Part of a small language model's weights.
Size: 13 layers, width 64, 2 heads of 32, MLP 256 tanh GELU, vocabulary 8192, 1.17M parameters.
Each number is 128 + 24 x the weight over its row's rms, rounded and kept within 0 to 255. Layers, rows and columns count from 0. Numbers have three digits each. The size before them is the row's rms in percent of the matrix's.

# layer 4 attention key, 64x64, rms 0.164, rows 0-63, columns 0-31
124:144120096144149125146084106117171113175118115132108128121147144158147152077122146065154137150112
102:098115182096084154110157175146096135107125123105140126113111126133103084114119129165100113094127
098:106126149114145145134115138102118121107178107134173130118134165146114064168127117147124082097155
073:130135173203134115092080114132153145114117139134147129141119155110099096126118147119148125115121
075:084139161113112126098181154139092131120136140117147131114101101125088132133104124159089137107135
087:122129128130165105146093164121171094113165154098130099121166141123137133126150142100136149128149
099:125103111146152163165124094110160119148130133119115077105149151123151148103159159138110163144113
088:138112080057103113136133165106121113115135112132134100096174119139114110139128152086109146138125
119:165114088122191109119094127140146124143114113135124126116138116155113166099129183119154104148122
052:118173063157149125160140156098129145145129120120089117118155165128166123108123126134097121102122
090:127175060070114173128087158108143112103110112146119146128149120124147132125101110152103127138142
145:088135161118111154079167112161099157111143140123131115102087139081102095153120115147136134113160
101:117123143111110143085147167151046114139146128142128128137094110132123137083108120154099081123113
046:129111152169126134089179140182148129097148136125120163129095110133110136143143145112142117143097
098:143138063185151106129102076117177127132102145150117121159162154113140163127137127092151152125119
098:147104091110136164190129122115148156132118123121149120091142148158150146083106147108114152185098
093:123157160126108114105142150136098142076106120067128101127096119114089100138163129174114139127124
089:098127146157138123124126126125103124101178141111128120140136148109137087156159167127172126106141
083:135121082133194130177095111125157130168142110119134115121143171134121147123126118123131122150139
086:088131179134092122111173149148103134100132166108108093134075086081132121127127118136150157125113
094:140118129137221104167105109096156129109105112158140143133156140140121155142121157108144122143136
078:132123114099131086166115107095122176177104108148097113148151120163168123118131159080132125113092
085:111122091144203118125158118109123084118123082137101093111126107140118140087117141130140153125114
091:129133161120106129162154140146135151119097159127143111149123156109106110114110147138142139129107
058:162135157120166133136115145142156150103118123151157105134099128179131169142073184115128128134087
140:110127149133096145098149144160091139090144124092123129126107097114148108143118131184119117117112
084:122117168097109164061159132120085136127108146151123120152109105108107168116117123090168143095119
068:146146142140169145104110111111143083155121134138115145126136093132116150064094104148128102125097
083:125106131163141135166139175177165090136133090106120125079114108092172137122088165116112139150155
224:152114069134145135170075086095163126166119123152125111141155148150138144109123145100137125167129
076:115110182104160089145115119115143106094127123171128095132143098147086122136186118121149147141122
091:131113104136171089192111125100128099118130138117144124101146137119129132097169087144169129158168
095:100150117118111139134111100147157144158141150180152162120115123136145144120104160104107100105116
092:113103118091098123119097140130131120134097175157164149132092133130179117142142113122138104161054
099:133148128092120115145136165099089119108136130123169130143123153141100129121104113149121082150115
102:103117138149118128108098128123155102127099132112125153144147104159160105163158070113127183121124
097:110108117181119158096120117139134179137105120130155151114131112157166141118078123114117163136112
103:129130101156134124112112130142149171169123121120152125107115130163105104098052130097102163127132
100:110126141083121086162110107101098107117117099140105158131147177172127107151182110091134140134130
090:124121137120129199096144164185138157132123132128125108101120115118135122107094133179130166122112
109:130089165090161167068128137147104108128134109134122071109108138092100164103154136143151142118145
078:122092187148076169080168118186127138144123112136149142117105096116100123141093104130124130101135
082:120066138126111179087159155192088118133147118101095132103114117142151148133084110141118149141122
127:125111121109141103162110107138147130198125078141136126127148156125112141136139114071155155136156
099:137096120130183116147126140149092130117150120110148141141149161120104169110117126104116142088180
079:156093121144082158083133144153099152114118105131131141104111110125102124148127088169114133111119
104:126113123128182147083133097128111150144111144125111092087109143127127161100129127122142173138145
113:097141138094123137161125056144087104148143109107100132086118157121145110131128141128151129131086
092:141085100130128145119140139127120138139129132114143146126113088137173124131139121136104115175071
093:145142160135125098152163146097093089099120124114129118161124134099172146112118128160133097106163
088:175151101128138113154133133111083101102143112121135082155123149136065146105139150139137126086177
081:106105161146113140159154143159099142143110128173118132123128137115155146172113124152130107110082
083:113146127147083159148188136121119117120115126176109159085130107130184112131131097147093139140090
092:099114103161113146131142143117110148117114120123120109109112100134173111123137139151123165135063
118:117110117148119122153116176120110094071152141088155160180147130163158118163147092126103111098134
090:119143149163112160124086121123138115129128128116146138126132123120088123150162112106148173142129
095:158153114115170082171096126083113137133106149136147134149121178138092158131139145088151145127144
100:139171108113114067166097135095143116164071099136127150118145143131130124148142131089128144172133
091:108145114165157079075122132117140089159112150100111125150133125110171170112134079121139152142140
095:131172110104142090209102101118165131174132152117108139145131128129161100117140156073134116137124
098:150139147098140124132121138083101090138142137148158152163134126147144128126101142122080111063119
170:154124098123155092168085100074155125173090107165120120164156143158122127127145156081150135162128
120:187139136151143124163121159106145116161136133134143155170137145127091169157118078113097132116170
095:134079141127144159092134130120100155040124107099119117129150139146100126134136150158172116107116